python train.py --n_head=12 --vocab_size=8192 --activation="swiglu" --norm="layernorm" --norm_eps=1e-06 --rope_base=76200.0 --init_std_down=0.00451 --beta2=0.95 --schedule="wsd"
Each number is 128 + 24 x the weight over its row's rms, rounded and kept within 0 to 255. Layers, rows and columns count from 0. Numbers have three digits each. The size before them is the row's rms in percent of the matrix's.

# layer 2 MLP down (transposed), 768x192, rms 0.224, rows 595-643, columns 96-191
102:111095150148113074155148132132092091135118131116092180116122147132124120123109103137129146099152131174132156098147177129159119187134116156129131121111123136158161121114120168094118150125118104151097165153135088114121129143106129157101112139143098143127139153112126122144135149131182066108
103:133126127153152147132099130130157096102173162147158109130156133120100171140135147126146151101130130129141121156090161083136061131174123141160128111148139168156162180162112138145090094133144106139099100100145141134132104124176171144164116096124141097086133134101139121140110137126127148130
105:128116108124138106129094104159110088143129137147166101138144134152119140079079135168124118115117108133106106149115093151150071116124128126077134126126178142134113116142129136149126135106140135104113154110128119159134125126097132125110155134114187123127138099154134172121096122166143117192
099:117113136162127094135156095150142130156103160127143130118164123136135137120120140133135163092135158102147138122130113113160090114124120126171148126158131101141096091089094132138119116147108132159146152122103120134148148149165135156114079078136108122127129123181117117122108178151061162133
099:097119137134180124119148125126112182106153144117128114173111120139137125109111156132126151119120126095137086127098087105128079116150165099101146134087101124126119160099149136178114143151136120113135107061098148101164161128122076156113115102124129156161128136171137154131133142172157096141
101:133129157186113086118124158169141159125134153117122134141113121126128090114136111159144130107133142103135101142136085104155182141101152140111111147124148141162125138115105118126172130139120116104152129127135105108147133113104126107195121139114133145155117064141133166094092159138115138119
096:091123139127121109115117126128144115137159090128136129147123098136162130114106102193142155146144142117143099149103116138109128094124121129138133124135150140113091120124187185207153171118133140126158111135131139121115167162135138161149120147100138142116120173182154161096135127136127157141
104:115159140133162128150110098105157126109110129124157095124127113093128115119109118137157078118115083180185126119171156153179122081111138102139107109155115199080155141164096120128102107123173099163143164117144125143132106083135110128113131112139126126130136092140122135190109105137145151151
096:112134130140083158128118184147114108123131157102116140089129147161103107106163127162125153134164106176119155162156105138139144145152120089114144095152132161109135167120148145136165099101112094104122135155123148127129126082108130150109136136130111126158135091142133105117171128115143117147
103:141106117121121137101185122140173163129133105149139106096114174114155087153129127142134152116118137166166121099074162147146109136107136122147135111113137088088139121174102095127139128120128145062188122125106090135186136112099117124135150145167129118131153128083130150120140174128112082140
102:127099095134159106155116111136161154139166132111110143096098165138136147145155139100114123151104092091098117118074133114157109123071102139094111076113121110143120174087087120110131137121092132096114132157160127135145153162179106110113152135118131150094122186138139144084148109129144138105
102:112125127130110157112104123119153106117157141134126116087175123155119131122123140148099132171116126105129174107106174126104079141157136101139131143132113163133134101102128144147131131118103160122098118125078166125155103141096162121121153117152108098107079141127086130116113119187144146147
098:160088091123150143136126102139147127128131121132084198136132130129124147155136151099130130096126144180180148146108105089109088102125146115181130097162135098150081103148141141109126113072131153118106157130107109120110138150124112130160108117126128120144130189093121136152116127151162129115
105:160098131057116128166123163115112137140103162076092171093128119107126127117130132104170118141147097177119139114183131151089140120102160165131167132122133098125134134121127164174154153162106127134139103113175108140108087141145123105125152148083113153175142125174119119118101131145118104126
095:119110154092139147148123109092151114122134128138147148107129126107154133141122145088101106168123175105127097140120105110122111116087127113101115118135132157087149116116143144149124135084124079136096162100140147084115136127178087085124097103129105131100130099135110147158159186151115146104
098:106131103122128124137104135081124101113081079087120109111088145162148167156086148120122170145131118180141121122128130105137068153135119157138121091154116123123143150106129086126145147140088100138159117162127146134113142165121092124149115172116113122113114143133127096128141150094107112132
108:107112136101146142122127108125100167142139152135125076111139132119139132172099104122127163109144142114139110116149154144110125137169158069138142089133078146096086142134147110134128111133169128110147068128177140091131104111171116151175098144121103142132096144158150070141129121144110148121
105:130129119168072151126138085118139133148162111152171115114123161133140125124110119117123142135142152135125111117094109125126180188117080140132096109123159140108121127128135104119128126112126095097129182114151101096097164103121106121145130118136139140152130106200132111107165145087072123144
107:119169122163105118133133074117112167112112137121154184148139140140138117161115146087112141156144138127145135107122150141109111128127163111144167148110113155098151134093133126082151124089144090109147118146098151167129131147072108149117149151128119133127094140078099092143146107107164154144
104:120123105142147145145118082148116135121107116127111095089081158131105107117139140153098127113213110144142102077158126114136140117125121135092140113121087117136140131126168127117100138105149102138124105105138079135105131196111124103168104147143103129077182146106141127096149142142161133114
101:144142112119087166114124132100151184104134124130115123120109114121134118152120134127107107158113170109090137125127146133104156120086154121122130124166112087145125159142096071125131124078142115156147101073117171105132122160115092170157102134129127134126138151133105135133126113166152116116
094:145113078131134164135129110138083090140144133156141107152158133146077151160103205176103107122138129176120127138091107084108135128096199119137089138159129135109146117116142144163092131167094136098107169140113117102156120133163100136165091116137141149134137118152149152132117129133115135149
096:130153180113160112120177147129179157095155128163096125139151106149122092162125182128040125154164117124110136149114122100095103147131092097115140104099144156105152125110178139119132148139122123122131153122095132132137127113122140140174123169137095135101129141120119161112103176169116141139
105:149129141114144122115099121117169097155141106088137139110162132133163097123150159083096156119111107137161141124096094121162120121139116133126145143082166134124147154120176120076084106146116137062149138081110127100114130090181131118150096129127112119142086083109140134150091143144082094136
089:101119115114113112126091084137081101108175140157096111132110116138128110139138135135122106156096120115078155099105123171111122135117121119104156110133144109121122158153098171125067088097106124070111121108111140100109129170135111132094131099103114167128126127123127102101121129133119149134
104:130109084141112156134148130150119133130120147137125147104155143136142091105135157106189145144152095114089183134160153143138171139127084121122108108119153198168112112140145129173106161145139106137092134128107144121110148159099154097140147135147101172091123112119112134121133142127121124141
095:176147143120110103117167120136148164141157099101148127094148145144147137169120154098103135059134103094124140110125119114123150113159088143111183123136117110159148128149124105171109108133100117139148108159146138140099131117177092134128133167134124068122125085097164108131107116174116146153
102:131161142137099144112127115122142142112146083149134133143161093125156101136086131144116122193120159119136137175094137174148092114123146117122103139150169123098119150071120131163179161135125135141105134131121126155169150121131107155124149148159080139148138139132088084104155118102139106120
107:135121136170110134109122122107146156142111107138163095138161143152107146099156182164103126143156121090136122150132157110130132119119114143098130130168142118127105143135139106127106095132158114100098103146141108102166159148127110168158087147117124129135133114136082152140179122112123166100
101:092131144106105063106103129093110115128164108147155111111117106148097126158106182128168087131112081119133146110146126114098094131146177083076094097149115104108149144069150113164136144133063090100135117119123096108127112151129102150144107141109118096140148120189160153156117115135159173139
099:158152117090152121102096101134141106118128106135122137083141122152118135124151148102105158122106122163138126170137174092121174112151089130161142119115155156120137119169107148165126113114114148111127125154119118109098089079128143066125113100153126178076126148159100145146111105101134095098
093:118167156136071164130149111117121126120103129155130114118106149177113129148165155095159137125144117118177152136073102129139096135137102140155129083162163133149143115117171166119156143100144069141101113116107104126112095162134128115129123071104143103155118129153105115151122122112139131144
099:171120086098145122120078153122091112097115130124090184143142130156111182112113129104146108180124107117132149122125184128124144147174131134159143072121126128174126137104151105121098114108129141087158151105164141127131135150147147158099138163134167111099120078112102086137156147118127120109
099:077082109162113140128141136141145110119124117111125138112085163107118183105150118102109127122113101139125159079141153152146101115112135135162133122164131111167113127097125065078105105100135113102129131138120116137115131147126100107118102098097128136157125097113130128116171147076154144088
097:103093142114112119114126101097159144125118187128101150088135172096133107082152124188093143138169116131174143137141128155156143089130129146135128117100177134111121156148137126143141111118095084116104090108147133119134126106152133160124139133123153096138144117161148135177123134093110125169
101:144084104102099116124104136138149115112154063155140077109149137111147107154148151180120114137107108125147093170121129126163132151153146115133107112130103142174137151124108088133090090131111109152123120141147162146078147165177110098138123133149135121107138139128152125142079131108141120143
099:090111113086077155124114183113118152115121151152144188152103128122130089137136099149076083141167156127153158118139141143141111118149142091142153098126142179128139113132152137154166078155124136157113113144105125115136170131132110101119147144136099081142150094102142085141136132090133126136
101:186130090151156087101125117140124118076153154120117136131130137110129080134155102141126123159070149142077117108124143114113099109136128147128210179094090123132137103150150146104132131141127140098103144114079099120088104126123172149093136144142155108120143150097136150089133157134130129170
093:143156170095159127182109114115103125080139160136113119149135143077129115104147136109124127128141192144128140123113147131098118136138123148129111137149112099133131122128143172126114142089146138115120139149106128091132140113107177116119143100109119151097099096175191106118179138074166098110
095:131176154133091149113142132131157125150121112160106114103101128131147113105143096084134138121134106112140085143123097139155152119148085160127178138102115098125122129130090115090131115112131092147166165190106107145101138131096116145128096149136137097068135142139145117131169088151102133145
096:106127135133150137086155130120080103153115148120133152125118133136149133133123134137165122144142143141086180100177155080155093116117128115150122135107090127126134146121132105092123104153149150095134154107102114124142111119143108126126135141124184137133121120175125106107091132103133103106
109:137148135128139165166106134125185124102106157100110132148154141143118106138148142115119114093094125117178133162167103113124105172160096134180131093100134134067152134127132073133094120165127130108167127137140135115173081128123140117137171132053125106090123111136118135131122096107144107143
098:105140141140157114141136157163119148150091141126166094115122098147120144133142133097081114143148149128113116168127107122118157117138137139150118145101107133105135150079126106135109151199125157091146109148109128131143178171135166102154165206113123138142154105142100108131136130138113104113
103:101133137125169161124101103151121130134148141126128111122136150139178136128120127080156148145121101118110181123129150120141096167140148125130131139130101152172122122134095102168071095154195128120120144126142120133144120159141112148138137105126124077137144104143090138115118108096142151104
100:161119126149103096116148130173135116136142137110130138115135146121109126146154130130112097129143101161117153085136095132105123110129128131135125181108109044127122117155094143128091126119136178158149145162181177168112141141099129141159136116151101128123172092120116104090094141107095086104
105:121166125150128081142155171146148151142131147095141157113127080158118118094116140132136146171128068104155130100144123117145128116123153145124101117114111127123122114137185114161110101108112161157126133111135138120129106178157163074141131128129123097114187135111126135100117148150168100176
099:115120103095108111155162129139155113076086148130095109113085142139121113116145138157124085150124139156150145131119148143137162135096136124126094111192165125092125172126159115137106142119105124091107130118114085161142164121121159148107135095097132125051156128155114092139111139151156100142
093:106112125162140127141149120134161152108113161142177098098130106103104139131072108158150102150116105143123103087132120104146142119127140108169131109135121137118155123112124092141088061113144100159128151151176100167101124159141164148116146117111119113124151129100144130106168105105130088123
105:108139077089157110104116114105070100180125145135120116107102141131148124129122135119084123136146129153147091152108142124129146126105145152096110114119140143121080079115121144112132182148146190134115107118094120120130182155160106150139118129089097123114140132115109168104133145128146120121
# layer 2 MLP gate, 768x192, rms 0.265, rows 596-643, columns 96-191
115:064097121103157118137151118137132125138126085133156109115128100178143168100096164107168131111076132131129157139128120127094109143143120111159146108125127034104106156133186104127122115153131123095118152058116137125145111094134132127125119133140120106129134124146137111110118125142112121149
102:101091099137116135133119133136130125084134138140165170096128150156150106103132144104142144145126153160088125128143134117102113157127123090172145130180121146106164119146139116140135126085139135123069124133097102135156080135082123139093113103094141127146112165115134100147098116114133095139
100:104133129155147124120124148138120137108096146110162109091118126163129081172133150093061111142120134177149075110173114134115127186091121127106133133132116086169094133109142107127131129098093136141162150137126145126099119106115103126161127143122106096131107124138111132160146101088104160125
095:113087166143127100136155090110109137126177131111135140183115127168157157134144130114095146106106130118164112133146146173110153099101119135134104115182134100092135103110109128100131145140161153134161101118122088108143143128130132143116106092122122124078101105121122117106111114137126149080
115:126110098105124121143188124146133170136129109142180145150145125120128151129110152134135128105123138117136119082129084132158137099144133142133158116129118100122131112125120094095201101126115105131107132111153051102170083081140135096172108129103124114162152143126140146138146127136126149171
086:164112110088170122132147123124162096172124102133161083146117123173132118113110121127154129146141139148160103140115126130095115084120123133105136100111107141135116098100132139172164124110135142104119123117119106159135136178122127159119135112097109150171131143123128135111142134138143134142
108:147138080099140116158123134106129119120104100098161144132154096134124146131068108130139123156161125121077099128090120147137115137123128165166131160097103117108115097146110130114090131150150127172183140084147111167118125096110141157143119134197127112148125124142119116156109138136103146129
082:097144092120135103102098131119120147141116130094140133137144092135143071122150138112121080126120161170129107100100136147107139079182110106159121141169149137140122135172099111101137142171130147123105070082128137163140105130125120153152145101082112106118119118110131132141117137111136141138
109:120111106106152149105171114139100168094127109135121114101130156124124141133106137167159144144137126117149165160125119130150154117122144127100114115089152109092107087114183110154119091125127118143132128121121143152094158150127134071155152088147112150153163136137132149150111126146123132162
109:130124173100135135166125167138133117139095146159142118092167149126120153130105164164093101147124128136117164137079081115165091086133117112146154120159102142159107158161163129143113119120105096113157157108140119113144137111125138140129135091128102118128162131083128109125111134100117147133
104:089145116163172134109141123131111133127135153104158122116153104125156097128141126059116112144140129126154146122102113131109104139177130122161072145153118176089144083076131139157121122129148164117129129134100121124148125134146156104131143133177126125114124138158084135130125095131127145115
099:075136117114076098140137142195116108127126119138138128135154124122133154159103140133104169134108132150120113160089152134110168115111132133102114128147099101126158108079117113138117141151134107087096129134116128164121155137142128146141080123142094097112145118113154106122171109148147141140
104:113114154129126136108137142104126159146148142133123174145141128130139089114092133110122111114137125137128134137111151102124135123136140162120130135140125145142126157182121105092106103130118123140132146115164133116154103070129102185128134142133132145139135071107139098151171108121183212157
102:140141120129114152084146092122133186127124123123184164132167117152102112104127067117108113127118139147154120150103133090136116146110124130137125141134134151106126127142097123117088135153125133137167138115132139134075083175139119108165110115113135148143135132133172118148126108133109132126
093:166147130116144116178136091128121133149112108120093128130138117119160121085166115101103083158125139101125143121099140198110151052094128139090080124093129140114122113121146101139139101127141145133117119149131118121115107125084154180088141084186142164094165122124152132107128146160170101151
106:147119181168149114102132102091142110142151154129106116100109116100128110086152144152084131147117171129098118154121122111139108094139145128146148119112147113128176104122112131087142102103137125128107153091139155105112149086143073087152129115135143133124139141105172127141147121122116128173
086:085112138115120137160098170068122121143085127155133113124114154099152128087121097164136094131165137137066123100126127100157114081160111100159100137114112125117162131155126101123127147161159131103118119162107123159101132141125115120142123152113129109139093122118112106128128159122127127105
108:137134143094127096154131159139157119144133062085102133123207127125185110119123158156106127163111118135127130142110133111144165149113138160157104136129125138168131141121149128092085146149149124113167120114137146138107127089139119142155110101079119105136173161163178109108132134098158121085
102:156125141142151116165169118141060157113156107108117145119145134177163113145107115072157135150120177105154084111118088143119150148135126127134132105106143155134099146139127133126109128102090134163113140124168163133135130143150140099168139123142145120156102117127106099122076108132123112123
107:127096105167116138081138159156082171131141135111104135121141128122121155130134124130100126134149159118131075096067110152129167150159137157111102126105165103154098126134141139169117151165158134083103112175168139174159109116132136156152149089160073109190126144136140121106132134107138138079
084:145138148151135123132096102072114113113106121151105108141123112176111124102062159109128108146135090084072136115116106120121091133104112136139092090127139119145142125080129169105148137144139113078153133132096146143086150116087132113189157200131156137158114129086151134163143116085126129139
094:139117157127160105143136110151130125148137068155138161142118163154102103164184101137150126121142176110107119144132122113116175158125116129142111158139112135137150110132077114148163092142101142154169123127146138136180144151143141134083148154122135138136118139123141146129116132151103106140
109:155090168171133155122117098133151152102164140164169094105147152106137067142122137072106130127134173097147161131148081123182153114151112091118155125110108174146115175131125152107139149109137128155123125105165144144109161091145144109149090122149166106135149113130160116145129130148134095130
081:160130141097149146144160108134144135084138073165184128105118121173102124141141092110157115143111101106180140140137092132115129130134124139111108164121105148118150141144165092106109084147132123111193130128127124138148125118137128139120159117125142158122118122126145101127128107116131099155
111:132161134119148119165127112119127126089134179136176087097157114118148153177103083117117111152118106099088136099125155139106108119152155134151094146161106087146107133145138104161122108130153135119090133138212118149119125124092122141132124114114123156167143101153106143167120121095173141140
097:205107154112138195124120140129124133145126130124118112123164091147156121101144144111143123165154122135115193090129151120142142080083107116159146115143097131119164120141154102148132137098092115096139114102154133109110116148158125177143128126117141151145102121162113142155132098133123112125
112:110143183153080137099164155131124149147122106145151099130153135148118104108145154136071147155128122159138100155097117136140145073145123098141132088122101144119070129126083109156089130140088117116126110117089138079119091159126117141145093123165159106104099128133171095138136123125103072168
097:122099139148114112143100124114113130098147099143118145146134110126118141155157102134137123170147114151122124192154145137117106126127141140141135102142131135115138124134149128121127110123174137134133135170136143101131071096166155113114130085159183123117107124119179111163111128144142116093
101:127113140157107116147127137089129163110120125078164129122164118148137094101111117148109117121147155133103148175135147139141100099122146141084117150130095120167142137148158122134130121130156091127126118110158147167093150138125121131130162125153119116104123120136136133092132161063150143127
103:126148110082094118122137132127106135169149127110112103123110097113135130130122140114116113123159124120130096101076108135113127145115113148176105096135128119116110108125102131133163139164138127188119100125134124160145136157148100110104172125173092099121134121141140140100071126129119155162
095:129134094122139144144135157138143087095121135133156129116119108171100136133145152127138148131132134150134131137092121113133116140118104126154112104102156078114133108147149166122123128129130154122107177144111155094139142146149128159151098120117109070102123116120170137066160119103152141125
093:162155118117116116080112133147135121154152113111100119125109099101139140144123160092102155142106135127125146127121211134121149142095113136120130147143112150154112115133099092089103125136105095097121158126152138102143175143158128129127105121142085142115141098123142159142126108134091115168
104:144128118127151134152112126118180110146129114118147123092114136130140114083122160079132106182105146119141135152128146135133133104175139146151095114108128118104141163136095126122095111155133173131136155135103126113102113132110153145118127102096166108173132128134122127140136145115105135168
090:143115115126177132131167100133088173121130156141091125166148132130115152116125127104085100160107165131132148150114130133101136080120132147127182111119125176105118135144128147141129095105123104151106175117116113129131154119151147126077111135156099209145132095116087085121146109100091126172
091:130079101133137113130129149122150086126180114147128161139150102129117099090174131111143142163135138137155064139135147058094118120122141184190153125147130145158144128130141087119148143109150167112124115123135077129138100082192135128161112115139117129124145116084110151119133147094116174114
088:155122114116150167129133168104175152139090134156145109148104120110103152116090133149081110113194117100160100129133148111149129141132148133130106127156166126108100117138164138149141147118127130159119124077067161124162156195109084146100147129145142144141138110129140192151175131111134095120
109:131152133098073095173139119127111130142143129138127130145134157154088186121121107110114100129148112103128076138125114127141135075145136116126077151119169132149127136135150087092130138155109103131092131113180144076145129137109102102117145082142110107129113120140094107092099161103132135116
085:143181124119075145141125148130100163092142101082128130100089137110099090170125141132100154089116098126101134134125115183134136131148118100157109126089129137104095096117109148102136079139141108120146096133130107152116127133147127117156090089164184100154113113131109150155114110168084106138
089:121136155119095144117113165106190122113106137127135151130099155126104110143122101139128166127153146102123103120075114107142108148152109138111124166105137136104133140152111092099159163137168180151145157112107125130133119153169189150157125131105108109169146128130093119073106122102115164168
090:144135130137156204113134163210071140156129115098165169153109131132120131132115143130184114112122099121102135142132097120132121152115128102147079156109146126101117108163096145129113108107142126093135115108111115117127150106084113122133129126130140144128146151131096174121135100111129152108
102:151141133135122163126143121121113137132106080145136147097098099123122130103141149124104113162072153158165157135128172168117110120140140136091165122109117134118134133142107096115165131177108092087101142110104152145154181114093123131077107122133115111115110139134145118106145154133121098131
083:167091169115138106131125111156124129116131087106138105095157197091138098144161106115137152174164113147131117148123145167116128100147124071126176140166153131115129156113136106101116135125157095104175117127118162095145151101175104144122146121125122130083195121140152125136136157127087106141
099:151136124159104121083132097118136106133151119125135133139149103129182115134134122160127129096113162119116131135130111111214120117100122076081127151103181112143125071152126112107133137091120126147135100104101138130160113092127122110128144117121122090131112161103146143110109139053121165097
112:148094103113111135128139150092086126083106151137140169094108156088094163116102167110125120172127136135128116132129088086151116148112163174139125130139140122138119109139115094107098153148131122136130120116098072113157112151090111146147162133082127124177137131151138149166122129105088134157
106:167116128092074177128107145117117157098167072113171129112139139130155110110142108153120127139097115140097128132122025153134128119115133150168123167119101138162122129157092117108101149155162143164151136133186137177166111123126128132158125121185141135113115103125119098136126129125082149123
112:116094106134159134113092150126181172096123118153183132124110049157140170142092155144098073134136082161161083128098112158105129143124136148098134125129087123163125096127098142084098098110137154146159127103118087130119103150132095103125140170120123099126101095118111110129139102131100141075
089:134108159170132120180148129119109081152138109107139141161089107115155129122123073136112108133133113138157158171133100110105136114167156127148121140176109132132158155112145142105090112101150136105105126090129102151117108067103110085132147141082085168114133128153135136146136132103074059154
104:075105113131151159131121126112147094154149145142094102117116113121156130113117131128167128093144132138118142106202116134085148126146133117128161156138083134137162090150171137129135140087204135135141124129113122111120117187124146091128107112108131116119147153136181101135120130134097105093
# layer 2 MLP up, 768x192, rms 0.252, rows 596-643, columns 96-191
107:153158146130115140118092105143136127130123095130154182141111123080096106162082132140132126178131179126137141085127153151117161131076145105144174140130106152147160107138120145159175107100103146109137132192155109093131114131106146136148128123135124146121137115083090134136162133166180094154
104:116137101100131134119124109140154137156133119124117141147102089147138095134155098066120128154128122133140144135115100085147122118095133126076123158154095153094179139137139125155118125141125133131154111136087107141101133149100177144133121114134098112143131156095093155119166142122114138124
099:137135125105113121148133109151127093121126111153128161146166167124122119111122124135157120114147110097089191160120131091126086105158139127166152112156102138112163152117112147180125127170159159104153128124151120153132124189177142161115152120179151121124137115128118075109133130139180116121
093:112080152130159105146140093149138104114118137106138118148101127182158184131124154128121139097107120146173104160155137122119151136122116121118110102154138089098166100096139138139117149164178121137151095142140090104138145143097164123127108141134113137078088120117155115136111088125153158080
096:142115140166129170133140125135149112144115110127081094095113104094095113095155114132106136123151105136104104152132166121125102134142089145100129116099099134134123155147116085073153089133147142094107127146140136149085140155101124167074154111152123129099116138174126103163130096159143108120
089:143141122108167117138145115128143125148111089155134059088105110170158158126151125123176138144110134113153135138115141113129172085106137127102155123131152121102129152112119067143171156108133153143135135145123143105112150119139146152081129136132121149156097144141098093090119143140134140150
102:125164114127116153121138122115135085141069147157161149107076136109141090097108123126111138169138132134152105162113132121132112094110102089126160154149156143136110157149122131132172124105170142156114168098130151173141105113163131103125154121115160136106121129112151141150145109108155118176
084:153078129153141124144122143130125124118151140154102162116124130119106153115085138146157159100123088093150159146124180124133144141070133146113157176078166079156137165132136144152112116099101091115174131114106153090079129085145123096148121126137171116106141180152144115114124123135148112109
102:138168089124147148138150102136182127166155103159131116101142131121141142113181168145151124136091138166161122137090118141105136135103142150154117096084120157158108114097069066113148088125090106113135150142090115156097138147113131143126166120101149131132108113093096113143103120121152114168
104:119163138168079146097094119101107093121087116185152141116143111175155097084123141131142139114098135094101128149137116109146134115127101117140158115129132122112159129118142120129090122117130118178102146136084155142078103100120136107128104131142176093118099155127173120140123120141162117129
104:117084096129189150134167133116135104117119114127128141125120147149114133123127109135145128177104179112121111138109128183158176155133128133120155117097182099153094125119119147103159137154091120118116118149128166093090145068142118144121157105098107115145141119120140131115139171063116156163
093:119128126153177155150125115109168108118177146157136133143106134133126153184135110123111120131147141146049112128134137139144117133113112153131121100117156144100095144147152133160111121114142102137055148126171122102172172098144118127164169086153135087130136124130146142069160140114140130138
109:130115098088125165167109107156104126136125101108146111110136121121122136118147114144115143104119092150143142138136094155118099161115112163119110155129097117098126121064120145117116144148127102116167127153054144126114141162118148126107112146107127110100096139126126171152150147123101075100
100:107146192116140155131134098118132107161086109073156112111125138097128140120130075132122154164137150153113123115122150111129159122102118054132141129117133153105118140123135169136124160116129144102124158100157128151139135135123123108125086139102100152097094152102174112087188145093135139099
092:100110118101109124121117149144127117103138140139133132137142133153124128167075106152155125121114082176123141135132118123108094181172112099111164145143148094121089127143105137113140140120161121156159154130130127126144150144158106071150100171089130071149092118120121112145113144096095167123
105:093106157104060134125136186167150139149166073116156150122127112101119117153114112129129153133156080150069135088097117147109123153122141108120157122148112129120089144153130094154093131129143107109155123111108131167137104151102140197152107121133154139138109149166097134114124131146152151105
094:096143111164090111113109138147108154141135101127154110134124116126135129098125124155108117151121109115110132111144100123136076134178123129154093144138093099115152168082117103148140157085142131162140091180110129146108096167128136131132119155140117138117137082098150118144150140133167117061
098:122169134108124086131147072134160123131155172169154151115097147105142142141103107151157079095081103116112145134118098101098095118125091082102131086106157118130146135160039097136082127177119159138162151121148098104133148138122166107144098182136109166141170117121128132134140128122128097116
103:120106115139122116097137093124103163135147096071076129088098127158140135137109134119120099156130148166154080116163158146125130119153147137102115115106141161135130107163117150121111146104169164165077156140116102115128092165137142136140134127123112136124132098115174104111094137121118165094
112:127094104154110104089132144154111180136134164126087154138165110142116157125150136148127110141143159159138112091085126145135162105137143139088093120079151141172078127148123182157134130133131122110091105174172136154158098140115127154168125143137077100157129145151144133120110114119152094090
086:126161155114164150144104147143113184134127100106121137057117120102141141118102103110142091151117144161129124111139145176134119159096123160112181094133112156138123118128119134161108130149139103101092118115119136060126133132137133172167128083143117090113126122120121132127125145131133100111
089:103149166112151144138206096129143169125089096142134106130104142141137133142097145114104138144114132135142112114114137128149148114120111109123179131131142151122152096152150095146139138109132127188135175108137175132106093129150117091168149122120112120128178188107140133110108122154159093149
119:120118072127125126174136151137124148114151158141198111151121141138082108080133097124136064146140121151151116153119121141083107181122114129150118137125125140107141120139101100148090094111117139164129124159129145110098125157118133146107119146120169145174113163117100138073127107124133122123
080:131121170154107118141165101150111170097135089134139134159158129171075093173136103117139122123104116080173117123139116080165137156116151111115109134113140165122149131091131126163145094141136101098140129139125099146175127137115191141145172081138166116167143103137119100109132153176114063145
103:162180106122132140101122120113121118145156112115114112107091121110152131137132142184150103155121079121155109164189131066100138118116138140079143150125128106122122134167108159157061110102139117103136123169113153108139146135132135139156120144093151122186102151157119114134096111175123118114
100:087166090092150117111122142160105116125082095161115110140097153106110155163121135112153117159123071166117113114118120134136180133098183097127112119120164108118093123066097098113123155179133109154128112135075111129126137187120139125118144113112105163145145150112097105070087140118123088103
103:098137152147125149096117115111106171116113175138139073125118148128124146160135142139077121133148138143145145144110111110119121139156102079159108168107117163154098136095118085080074117146088142151134127077092131119147161136155079088137135119179182119112152128136131113105132121143118145146
111:124098123126125117138094117128117100114139148115093154120167158123153079104111165072107146126135141100134153076114088082131150131157111123133122166081137176193132144106103121126097155112084106143147109114114179174120157139145096098109166141129134058114103113154130117114109099112111122153
089:122158152148159119184102105127096128109131125144136147126140114160173140123142087131146105126090102120120159145135114156130160138122145181138128105146133111134088151124144143106117121094113094121124142171150144166083128099092116126161118137108127122139141137156128105125119142104137093144
098:147121141109087113087126126102120128137110132142189134170098087122134123176109118124117152126133102135137101104097120106112134094104139106148129126165151147131138082117169108129120086142115123194152109128089128127174103144119142132155151124080125123106139154105134137129115127101120140125
096:130110113130150113141157147137106120128121112150104144142130131154084152162093131117133176104110147140102152144095102156125100117100133099104129128067137098146129163072137157110157138110134185163098146101124160122143112133122146123144152143103119100100115130100133124105161127123142129159
100:145149128109152130140117115144101091112102105084155112100080090098093115136151146106112187116114122116132137114082183125105147130133155130110125143168111125119098143159122102098104136162138122102122130173136181125164153182112157115114106152101089129141160110143133147140143139138131088136
100:111152156139116132099161161135093107121154160140070165170149126192142135144140139171128121073145137131114107136095103130120117166094140087106144136147113116155106113106149118080148166142090078123146126149157137160166130117147098118135142144110090124099136139111123143098154126162114121077
089:128130125155131114101096156145175107118136112098130131119156124125170135128105125165133115120136158119106110155128184149159123095179127160161115119115138146135091114087135135128132130156143103143180088112101142122139127123126112162145128131109070152112155140126116158125120114184119135070
098:116074108103101123122144124147146102128167129168133092171125120146135138121143156106113145155112141145199092117171111125097088109119132131168149093129147137139156101137130079118161150086117158109117093105134121122122106139125151146159124132146083164106165156080124148111146117133131149145
099:130123133123139106167153150122141105159112134161090133160110103134127175145125136152075094140135129100120080141162152155107129124112135095112118092116142129148143111126103134139139120121121169162083138113124135125133151185089074112115131122164145113135114163124158159125156138125138083130
102:174142137087145114119160084107094131172134179160129127109140108056136118133094084123134151138105106107149116104109150153152149149153159113129088109115129127142116134123137121108128071167155152143138157172107129138126129070122178181096147133154119137091123177092172157125131157156111127140
092:123075135114143121138109083122107116122111124168122126174142108163138103122134069123151113178122114112142132145130129098175125125115114130122120136157129073149180133130139105132107150097163149090102144124131170127149112113095088093085151142115140157129113153088137105134189130101144159118
093:103185124144089123112119149140106147162138098116174122148128148164154115158126168166087139071101112126115116178107161110093141076178109160091079111131132113133130112132100145170087077124125119137122129137149102191126153065086107105135116136107145136111107144085134111145178109147119113112
091:116128138104122153121104069114186095131116086129148103106106119121138078163146132135136112091112187107103138168097122143123127116132144145092098134158140137131128114117091124126146181123162137143117139118166168142148101116144117068134120104115106122117102105160133127116141123121146121110
097:143126116156136120126139141162100141126130103122115141139107108096146136133150151148087145153084158137158134136161168155159141145148115124127145117097137099141180145137128077118197126150130105093129166124144163127167137132093128118102112131149138126086119135115137095130120170112123092119
102:118137097125115129112109165110130075107138151116107145154118115141123131125097115110133107091070123132126148113119107130169108142131111163124107111122152142121152145115130169164163119118103154152091120173116138151126100157115096120139098120128168120159110127091130127108122115126160119120
096:129129104115124120172124183169111137131152125132134114119085144113106138127102130131189088115128074115158138122121112143115139105148153166136086106156109163094115143159099121166128103166125148137113118187139097138123126143110097142112115135127182130118119120153124128134174100131166162113
111:116179147146145158106146113111172141195127121128118099147171127144152091129147130140117124088137117082151102128130149179121138123141099099156117122115126107129141113145131158133155124162133134119095109161144179160126159120131151122108107138141109115106106088112118103111114127129137134129
099:104146160183179102127150117149140105156094141153075121142140129134074134142107152110099113120138115096136142125097188092157123125116169124113152104124131128097128172133167141150122101120093098110109138122038169113107131139116083090085126130104127137122147156180148135107135123115168133135
112:113103093140134135114110115110142115082118103133178142076152088129117131140112078121119102128107107133168127121083139136068120132153116132157116084184148152154119126118130148122107068106130138113160105092075138155106170092140090129140114119142115120141087116125169121139115133156124164119
088:115108127115123117140109119111105129138146132132157134143171175147106072118135146110135155093125104128193098119166144106127112095113132177167103124142084120140102122159160161134090141095103115122101112131147123113123115168113196116119107140107134082124110118091156149149127132133121131103
099:109096126152129134113130122117181162149154108145132117154095167148131115122154164138107131119130074135106149147155118143104115131115130138146146193137097092125171137118164092129105103105105110167137144140101121102107100099132103101142137187153133118124093142122136106130126084120107141098